Each number is 500 + 25 x the weight over its row's rms, rounded and kept within 0 to 999. Layers, rows and columns count from 0. Numbers have three digits each. The size before them is the row's rms in percent of the matrix's.

# up: layer 10 MLP up, 256x64, rms 0.439, rows 186-255, columns 0-63
# down: layer 10 MLP down (transposed), 256x64, rms 0.233, rows 186-255, columns 0-63
up186 099:457462514521508477502465498517465539542474527433480518466512490535494543486495539527494532536492502499487480499486490500502464546528511495528478471534538495498480501506466515493528489495476497
down186 092:447521541510459475516517534549505521553505521508488510503495504513460531486504469525519467476469467481472504544475501495515498476522513492464492506539485500485503527497463472515514544515462482
up187 098:472510502478538501481487516516547528561483512458485479494492495511519472533469498496497464516495550538465520462459488459474477536529482483464503501519506523481510491490531505479498486488548493
down187 103:477483515497500465477471477473516483505497485516508486475484504544497465543537505520509485533492502462503498494522495534500520497452567500507527509445498526465495496473490540545537501456505521
up188 094:453455522501536516470470519460464522528535512497490491465531487489496543503554437539494504497472510505473511472546468517520506504494517489504520501514510464536517485505500490517501471487528486
down188 098:475471500479489518521507505530531462494491536497489438507466492478483507495529524544491527484505519555489515489533482454500505476508502487509508496507528532469515463492521446545494453490506536
up189 098:480495518477498486460496533522524467496496488527477495525533459492496492457472517549467523488508496501522483540505512504503456471556501496522525533493530506495523482536472463530458529480472472
down189 106:504483508502524499569497512480479497499516542485532483506465537497459503480540456444459508487498515482505490499506483514511513520496497541471497492475473495549471519525463469493522502551516522
up190 100:461458551504485500443498499474530514492479508538468523481498506467490506483466521484510483506461551462518501528518512462472501526489485541528511497512492542545483448499504486502494503499500534
down190 086:486515437532490481533485497512504513509535479447516483573464472480489509486538448523481505519504484498499514493485483504516505498501460474483499539495499538473471533555520498524499492502503505
up191 096:508500504495490482454462529534517537513524523519476473473525490517555481527514537484468459508475465508473504507534435484498478526519451487503510503524503471531510491469532516515487515499531502
down191 106:501481432486500479470492551506508505533470478516497517503485494475530437501515528525482474528461479511528523529511506526498525479517489526506499483497501470521446514484492482536563516498481509
up192 103:539494472491491490473493508516504445511501525493523484482526519463522509444492511509465506516500527465466454495496466481520487474522506510499528460490483539503455477516529457562517510505523507
down192 111:537528476481495457492478525473466459482516454490461487518490509539504479529510551501478553510514510467532493478506522464549495515478509499534502495502538514527484488487498516489547497472473512
up193 092:505523477484512499496464462499452510497524491435515575474488509473482511498483490513522480520523555531493532507528519486496508493497490526503458439511514518491476474503510456504513489521487524
down193 107:474517511517530480504494511488538532455526506514512444486474528492497487459534538465481502438468490478500496487479474514476477505493477524533517544449532518513519508501499508503507523508552496
up194 106:520507469492513497514461481497475540448482478518499534536539472474513465497462482514486472510497539498559472525481537477512463492523534489472472516489516480523501456528532503512523483493508478
down194 116:474507512554488505483525480526489505453473480484506528499496521486539498563487508472508469535464501488501451545491514496488519507515526473529482481524527476465519456456531510486509482506465510
up195 105:522507520531460483472483542477487484505486513479518476501523464498490464515492541526481457505527511494474528447543499501486496508538471500559474491516511509471487430506521497502525511499529484
down195 103:512465492477517539503466519519508542479551515496504463506457498505483499515490500479477485502509505489572513471462520509528491526501474529444524511472490495541518512512443492483529488508471492
up196 102:483505517460487495512491423494542518484540484538485496490516500501474527484516529507467468507482523506505484474516503509481527470498489507485524484509468516502496534468544532558508547502450514
down196 091:512510499538500519489523511522504479530492535463489499466488486474502464514522449501462516487505520479471487543498503524514471536524476500483499487480500489499481509465519445465527477558549542
up197 096:446522476496495533535483474510467493516497496510467520485553500465512504458498504500490471515487521545518505501510477504458483523507554531500524487499546434461496510487485543519515502486499489
down197 102:505516512497514529492482511524521533484465492484505465527512499473516503478461513452529497452523458481495487469465473494519531497464498544510477498533541508536501507545511462553491519469482508
up198 096:530483536520444477505485444528486481528514490484484496512501526510548461524502528509518466524475500516528523470545503516466550453524489483501486505532485481512512471507502507459488492477514531
down198 096:524476543490563515558496474498504483467480519477479468556510515488487512483470488511502473449504473517504491486472513524504481507496547459494459485489493532521463491526493511518513534499517471
up199 090:479521441497522496458514457535471498546506464511514536487500516476511497505487511476486517523515489521507502548487504562483459501562508523465482492508515487490471486461511470482518498524473497
down199 083:499512502480528496517457481443517486478490506524495486518506506517504521479464484464517475468518518465517584492496505446500499508428486511512533498506491496553514490524490507504520509488515526
up200 103:488491502501484523485492525500484469564484495491513521508521471490493466540528495501522528466495493546507515502546487493484468459464491549538497528468492516517500492481468462449497498548527514
down200 093:491466544512515444510483505504493530511474514540521513511513467490493463467535472480521468529512536524553460506498512538524488515550504484483523501453526465462497501490496482487502475521496489
up201 091:504503514501481456489507450503517539529504455501470533522426459502528490499515505518475500480503485504493462465491494493523482475532501456523497485519468464467555503479496526499527529482494502
down201 084:514482476468503519507567474496526488529529553466491444454527539490509469536514533487525468509515518473509473482506513469492518516496498529524491542508499470476496498461506507497488461491516507
up202 099:518507509501496501540501533479505510529477509498512474531489539448502462520486478475480486498470453536511444533513461457474488470503517506540519538487479486486484463510478517474511490521539530
down202 109:506491478507519446464492466484527488485455455515506474487536486515546523508482542491527485517506508546472517496534496501540494485525497500462525447486506520513510534453523510499477485516462509
up203 110:484496530519477517498465471514502543508502478526470521495545496513505493525507509530493490454481537552447521474512496504483512497468455485515488482460496483546461486524493507485499495533557471
down203 112:442498483504505522501511472510514454551461508499529497486492500487481473513499562496486506483492523471462534513483510504544493471533494531538510514528492464509491491513445476519515471500548512
up204 094:512477465522503444523519478502484493511509506535549511458530464530540519497477491465483504502449511515508503475518489497503482547543511527505481471510479486483520511527496468454493465529497459
down204 089:515513483512480497493499485546523508523475519496414459529499481526512503504492491493526460523520453480532473499491495497533513460541484511504478495492477540487502499507525472567503517522486526
up205 089:468503503538498474491519489483503513512519500460513536457507475434510517523490485500505533503526520493460527489484501499523458503541479472536474508421509506501500521459524465510520516523506513
down205 083:499549489461501484462503457510486503512471503555465507498516525496483493450523479542525482503529517522516543489519502466514489490507518522522476504517489453533492503502463529503468511493435515
up206 103:523497493459498490456451535468481466502508521525527468472481506501488446506527534509511479551499533522502462509484513473499489531506498507486517522531503501475538433502525499479493516517486536
down206 119:501479491495461486437487550528514542492496458473442489497483518521494469509531521441531511517499502527478531489533472512507455523474458508505504517527537504505514501516497505492523517518494513
up207 108:484467485515495496451494521515512506499494499455470498502550504555533466475499508463478482478469501526491488539495518458503525505532517536507468515489477490471493490500528568466492529476479523
down207 116:490499462523485465519502509490485495511519502531470502546493542499542528504513519521452522520450531484481527510508521467508530509471508497526508464552499436487474475490478505505507473469527471
up208 095:479511460521470485512496480492473481534481533493493526489543508473436475499515458539477503499488489483489510481533479512488471533512521521512484507521530482507510478499473460520522454477536561
down208 095:496521517496526489508482475524492490498512485499447490517495511545541539484479525555467475499513494463505504514507513494484527463486516535482508481499503546524472492501495509529453547476443455
up209 104:469525513492463509509439506523518509467498494494492487493534439527474490501472487538454470474497499507521510505522514466491504533476519512535514509475536529494479492478552486497500510544553484
down209 130:527468466499505493463553519476487504494531517489493539478463520502576524501523503497533512513501520466504453507497499473494507481503480524538483507470470532539493511508463501509458518472461507
up210 097:485510506521469537522489510472480504525480522484523508501536489471498487495480473478504460500479504499470508538475454444535536467505543553512512518481475537476505537496480480460533503484478523
down210 096:497546465478509505548525504466486502456500480531504501502470482502500526480473534513493528511470475505501494511483516523452508530481492490523460500490496486552483496554470532477508440527528519
up211 099:469496483513519470507485513479483495488484541490519469498518510469464502480471486478460487487494524525477471511449485482549510491509530522493526542494469528466441490498518529548517533472514464
down211 106:506536496535474514537473509452467453451531493513479492500533484475532478467477489515470524502509479465507516516470521495499533519465489485514460533500518512518503528568484496526502511498472499
up212 098:496471483473503490483489462564520499525529494479506474537472527497467529492467489554508487497498486511506525482545483472521488486516492493520509485457494543544483497535514494552443495504506495
down212 098:495519529499515502527445489445495454509507512489525501506518473465546493523537498542445510543516548502508495479491510515528525523491461504486528476487538489477509482462509478481509505484479470
up213 096:500505520469501507468503514542488489529476449536565485452529503508513491468513488474519512517512521540521487489518505488482462492524518509504516439467461471490489459493468463499485508495525520
down213 096:518476493504495465508503470459507516521531487509471571503486519492539515475531487490468491542491521483470537509492489485486535529445473468509471505505499521529532498455504517541493473496473473
up214 110:521537521468502516448456498494493491483531475528541481522536485480520541508515495472482498477475485520482496497479477537462485461499494520495499521469562492561486477525535505513506508515480483
down214 112:531516494473452511530523465501510475476504507487493493548506545487479510500479516497487532470515468529500490514535474542487498520473494468545462515505535546489442494513491546506475491494465489
up215 110:480480486529480448486495524519494497473496453494492490516539481475488505497473528488472494498485528507518435491537533532451519506507477498516453502483526497526546539453504491520533511519522494
down215 103:530494491479501502459518498504535496489492498463434481527487509513459535520521489505483480485515523453516505524511494482469525513486486533480501529514551448485517478493477521536534487503564496
up216 098:475477495506580484516480479505489454514541464505535526501489487458483513474491515498474482487452499461496522477464516505534471477502470529506518502538519520504510503488542467523500534487527505
down216 083:523511484498443515495504505497506517474485525485487496558489518519482511502496525450477495534501532545507509537509513474462502505516539450474466512501456513486496510468526495433529499532501486
up217 104:548511467482505485534487502472528521467464484528465532516534461480505483514519511485495474513479517474505455471470490478499486504521524522561479516505450474490492456502500486549477508516531503
down217 108:504529523490529484520523504501455488473456523485497501475522514498495509495515508468520463542543550520479484508445543494509502515507521491462521515499505492502503468462543525485430493489494470
up218 090:528510476487473506523508501471462523470476512497479530513481458458478524508560469509489462478479484519474455488529512527521478536512523548485490514508518487484529533489495520505446488539507506
down218 083:455487498547506476471535488506523498493476521505492521533560483548514515500485482529507478496500443448480527507494501482507474499497502524513520543483489501502490455554500491497455523483493535
up219 092:499524456495486483494498506526486509447481472509487555476554498453474482508534518458512507446522450533507489498509528511490485507513517486480465514512480476477516507526469466502533519526477493
down219 085:489514524511483532472509476497458519477474498468512494479505527513470548511467480499510464529485504523480548531493544470487533469509488486497502493493490557530468507472493547491460539525472486
up220 099:492494471503522483532474471549486445478523481469502515476543505521543524490479469512508478511496495467449530506509487515484494530537505532505448496509460528481482513486509478513514494445504525
down220 100:520510521498489490442484525474522535547483463526493490498459508469472479500502499511466514518484487505476521470500489506508491498471524504507501445546511479514564502479489481522525540553502533
up221 100:538500525528481470501473494516542517523430516512495489476515521496495504530484494470467464516528497519509476537456482487503494509526493474509505486489451479533491498508560503470469495536548511
down221 094:500505521518498499506474539488485510504550427531500503470460502475547479513504475530555488529486504513513452489535486506537544457519490498457484494486495502489499501490490487507506529507453495
up222 098:514458521511492460505476466485458505456539488515544512536484526502496510491482498486502507491470528504497473437474483514541497549481484502499515508555500506500539475519496477535528522532529489
down222 091:477471515552533470509471511500496454491455534527471492499500496534501468504518517502503530489531506528473521496569510477509504482474496498504505516448511520446491459523504471507474509521536497
up223 102:464496518503521523516475473509533536503481533500530492445519505493491503463496496554469488512511478509476507528492492483490562512540479479503540472516473491514457507524465519460487487543493467
down223 097:532504506467571504494500535482507501508502495486511495457496476517495454553532518506494461456509457503513476480536503503499546492485531523520556508461519493475527500502473514474517475494490481
up224 092:518485476496501438486474455509517521504541482484498480490520486500510530532499477495499507543526501504496498538533517472481535540504491470500501477541534489497500516446455447532492519459495484
down224 088:491512525530579536517486478524508446506468498531522484491495496502469537518532488461516504470483497506508534488499507469500501450504523496522461532495523487497480509497538522472502443495476490
up225 090:460465459526489506482480474525505476512500515494516535522467474483494505456503466554522497475489518538498514514525493472455524505539538495487530509520507563511507485515519481520495459526528522
down225 102:499491512523488509488486472495507529526470542525493488514504520474515493535515519486460483497482464532527502562520486487523489489501525532476538461515501493501441456517531519470530477485445479
up226 096:509510469478492465481457530495475517497455505497507537497495507528520505458525517542511437528482482498520489525458507509495436474495526489512494503512504496503513475516530513501579504500517524
down226 111:548505480466484499518501450497475505505483496488444476468479495459496511550495519521539501528543532525531494530545506523484495503443523483507511512500526503482522464491458532484497479505484503
up227 104:515534544510483540483458471489501494493465517514499474504486483504539514518471477550467503509483534508481503529526530466518483505533538527452495515436495510500518484503525472527483488507509452
down227 093:481533478489458489554509497486497518523527479509502513495495543507518508514471542486494489494463493511508492483487515514453498539505546471486486482464515469453509545454531567511482486492502490
up228 116:468552499511470454461499519530489485528459507497524523499503439493463446500464514518460479514462491528480491515504534495528532509521512520491493514479556507527494478498513495502495514534511519
down228 118:494474494466511494500519489537511504473500457514480502498485497537515491514491440550541488514491432482536488521503488476496500497503487537473488481536508526513524513503509456526467524450501547
up229 101:455479496469457486505473494554486540493505505480505495526475474486497536482465474492529499527478451506534513472495528455508486486509526496485464495530483525518522549501489495483497544548526488
down229 105:512502503525531530501486546484499486505516538514506516467498509507519503464510515452492524518526513527487514546514433497474460520466552491506510459456505471490487470496452508468525489495511476
up230 101:476512529490505491472492548487464522518494446519533504542519475514485489481497432485496485508518466496507516501503517457513490504508475550499515495481487553503470545484483503505479500511533557
down230 102:493461509513479478491498478506537490515464487438480524487470491501488516534458532508468461497519507523486555489560495502506542507505508465473500515544531495484507477504540525478478511465500518
up231 098:468526535460490492458474514504511517501511517509537500482507513484514512497504490442459518517489433532468472511507496475526501510487516489477458515496506526538491480518517543528514485496531562
down231 104:508470449533491498524494517518480512499450545473508469518473529512427474529473482508520465493517475530486516502518475487522539520521517498508531463484492520459489526537473487506506529485499498
up232 108:478515535495479468463512488512486498516487491483479534512465471503531515515478498538482468488465461518521510557484484490531498496508511467490510524507459574542478500513530538480518476475494474
down232 115:477520563497474500490504497499536466513479498525506471519452489489503555530446520491517463493464502512485498513480495459504534526489510537506533482508472494548515499535515483467518486461475490
up233 088:503447502477529531518483494514508508485503494509494475505546494477504462476548484479495501485555464489545491514456506486494458505513499503521490448537473488517508474488503469474473547548518513
down233 086:465524529487497494495534473509543488521463461510492496489491527501464501545455495565504528517477489507534497493526475479503497511487506509503490501517481549502490520507427485499539488484447505
up234 096:505495522518492541475459474516526485481482524479494451496503514461485491520490518481483514511500472533502474519508473517522473501485525563497492477492482561464454498509481459550511508495523541
down234 085:482516514510477515502559529451525494493519521511515507483535480478527538510473496510501490497539523510510501506511509414525465476513517493497452459483497503481520500491459507534479520470531521
up235 102:536494505446509509475519537497508491518487493476497555533533532471508505503485516473503464495463486502464539486453475478512504503504472464555503514517562501494517481514520537500493529475522491
down235 098:488475486462496515510478447517494515461493526544515465510469483460515538494498465441534507492551503503481495480552509517496507481474525503531501469511479520500487526512475511497509554484526477
up236 100:503500544494474487533499501468475534507484486498489520435499521485506504503490523494502494535485498529499520496482473504560510563475473519505490492516465524523481486497531496430471490532455499
down236 088:488521513548538504492552513513460451493496489506478499524478458518458543493503491486535495494509498476521499467453521493476511471498505487514478498483536500540545463533477497529488516514536469
up237 098:485521481473503513488491516520521505511513497523522496471545488536499491527508516537427491506501498496524523498524510442495486536489476493506523528489486477560511497466487547495446490535470467
down237 088:490490500515490497509474494516552511494491507487472503446520475486514515508475473488546509492523516471442523522523471524519547540487540468488509535517476522435482487520503481499501506459501533
up238 101:498528501499489501514521518493488480531506519427492517490523520469483543502489533507483502481429497484457467490504501484496488518494468499512491467538539520501504492488479496461475553500489563
down238 083:517467498445510516488527501531493459450496510481489492510493506517537521502534493503545536492493495504512527483526484523468485470513483533463516553459440513475492533524476480526490494508531487
up239 108:489475531500481498497494469522465482457525487534495496520518500468503494509538483553470474531506459555531502506494481524497486473521519490489497490500519542451507529478520476494471452446522499
down239 108:492468469506471466509478497492505553501519538481510506470471495491454477483469508529529486495469543487455490499507505486526512530483499487519480540525479493503464550513508534466512559528474493
up240 101:520481504463500489511543521536509462494532481487506497487533473526490476501488477500531504503503540482477473517518496477505465572537461507426510507474509526473495489483513488532533529515510487
down240 082:515540481527494504469540475483454515496439500492492536495496502493469534502521505459489506500520460502483480485500517531481541471458556488514516517534489484524513500487488541498512465523471541
up241 092:522507522479460510506501475534495515453483480494482511451544507519507538500503474538514460503471525512495537492532519492472484484485457467487528494490529492501474504523510533449519553531473479
down241 098:453463456530525503477474511484486488553474517525506480519524525473499464485489518474483510488534512496487531549487505489511500487487554546524487548486482495488482488524459479533491467509511476
up242 103:490457543486504507461510493524533492503470480480502517478515492501449564502516498500525488536437467508490486522469454529512524471526521539522526515489513468515494507521496533501480508470497472
down242 096:468513462523473512452507464543482506497517514520510489532458521512507485501476521511487496463463476459524531453510485511549519508505552504470490511505499464501511534478520496540511499496460536
up243 107:524457553479479543506494538478504536492489493481474513496506479520480530565509476533482425477461496505528503474505491489474505525527444483533495495492511521491490504502495484483498484503510532
down243 121:497495467498536497516490502516494452513531473537523497521492525472524506526491498481519514432493466485501516536458477520519463482491484536532484467522494501484507512542543455477456531491507502
up244 108:487444541518463467484461488517481503533490483481521489487468541528487503513519533520449510535530509549480523513500455503538490506486475502508527515524469532515516480531522516489527470482479506
down244 124:427478525498524517440531514505498503496482498511510553496517464502509503506468460524503508453501523454478482514519462489512522513522515534460499501540494499509501486469509479525506548509486469
up245 107:493478492485506492463466517516500486520559559476522536488529487489488480502501511469551490507522492499533511478475461496507515582498512458508494497480469509482525477513517475502460474519519503
down245 104:504480527463517472495521522485495492466514480475507495491510511531503448503557465538544490478486476565522504491472501510478509482524492527505489478505573525505500468459474481487508523518486506
up246 084:500449490506495483528502447528500478528516497516495507510484501498486498466455499517537533553519497503519495490521542480534488491473500499545458463483512486493468498490503494471505548553555507
down246 078:470527534498508515470552533497504531481503531518483514538516513468542503486509498487475481490489532478504500520527477507495489494513507508451495484495511512485492509419472490535474455558495471
up247 107:484459549505497487491472509493516459553488529485505511545493456481525495501476456497502517531522511498517492501521447483494520460509470494514546519511534515471529502472551478489515515510527471
down247 114:516507525446499486532538512504474488495483459533526492510537517494435452508505490478493492463525510535496503543457512483506482512519517511511510514498481508516497480503438501475494469556503527
up248 108:464547530495479515472466472509501499446504523488510565521502490469506491490555491503506535465482524508445499487504499492492506486501544497514532510497475463493526473512481480473520517483552516
down248 116:523462487484511463537467517496540498494537520546515527495537519473529510496520504503463515463498471453491467479519494485480501468516498498512488484491543478448517517513537488480546514489547498
up249 105:470458525538517504463473507546495539504497498498506508546490518483492489502530477476499472532476439485519501486535525495512519499515536520458507494457490474476512460519486493534525500495560499
down249 106:496510466504450439471503457445572522513519512522508512521503502520462491491483550483483495498501492498504466504489468494492466512506533526517499507525510528498483521515521463545488497534517494
up250 101:502445519489497460487505452511505554523468478517477466505543547469499510541474490469480479507466487525532486496483496522517515513439464519520518511459530483500511498507508501524509508467496498
down250 095:572540493497477513533510527492521543499525529507504483489539501478459497479517513492488491458516505468516466501516464487461545503509520500479519460499468490496499476506499473487555520496485452
up251 097:482483560457473480466505486521510533546474514535481475479546522501531530483502495492492511514547515516545474494482449513523468504524477489496517445516488477500483488492516524488484471482484488
down251 088:510509457491512479477521501498480478499529444515516525488475492515532495488472494500515515536455523497458514466478532500515501507530473511508499527511520548578495513441527486515485489472478482
up252 105:502514490557493556490494466502497502493477529513509506519564475477497534507516523464473491545464483493538452497484455491509506507489500537512499471476514510500525461523470488532484519459511493
down252 089:488553487506485516521512474442508540528495465497492530494513516450530486472469499522507518508542499496486461518533470549506491494453516467487478478500482499504484530525529504527511529474472465
up253 093:517531480444528486477467519511494519508485451445504523535505472502510501522507480478467470505519558468540483462537513496511474527492531514498487474513504504518492525502484463524495516459480530
down253 091:478468491513491492511538461512481482511495491518550512476512497452531498504500530486554512503514490485446505488473516493512530502471514494546521523453525463513485496441489551529510481522512479
up254 097:491495516519463514523478498501521482472480461504491512525479495482513508508484529539520493540516508532524458497476544460496500517492480475470519449516504484474510455499506520471543492542475567
down254 089:507489516477522467486551464513462497500465490488520493525484510493510477450523470452483504481528468490512466494479513578493494495510505526545485496498518541533524535505518501544502491511501472
up255 114:502493463486517494506498482489522444461456483497510548504535498469482485493497482484537460528498491505499513506497466484515522550506489520510496558495499506492544503530462445547510499493522463
down255 115:509478538522484529514455535451508527470468516536571504522480530481531475508469489497512499519515477511494511486485493508523515481468489470540504480506514525455495498465482467492506495546481471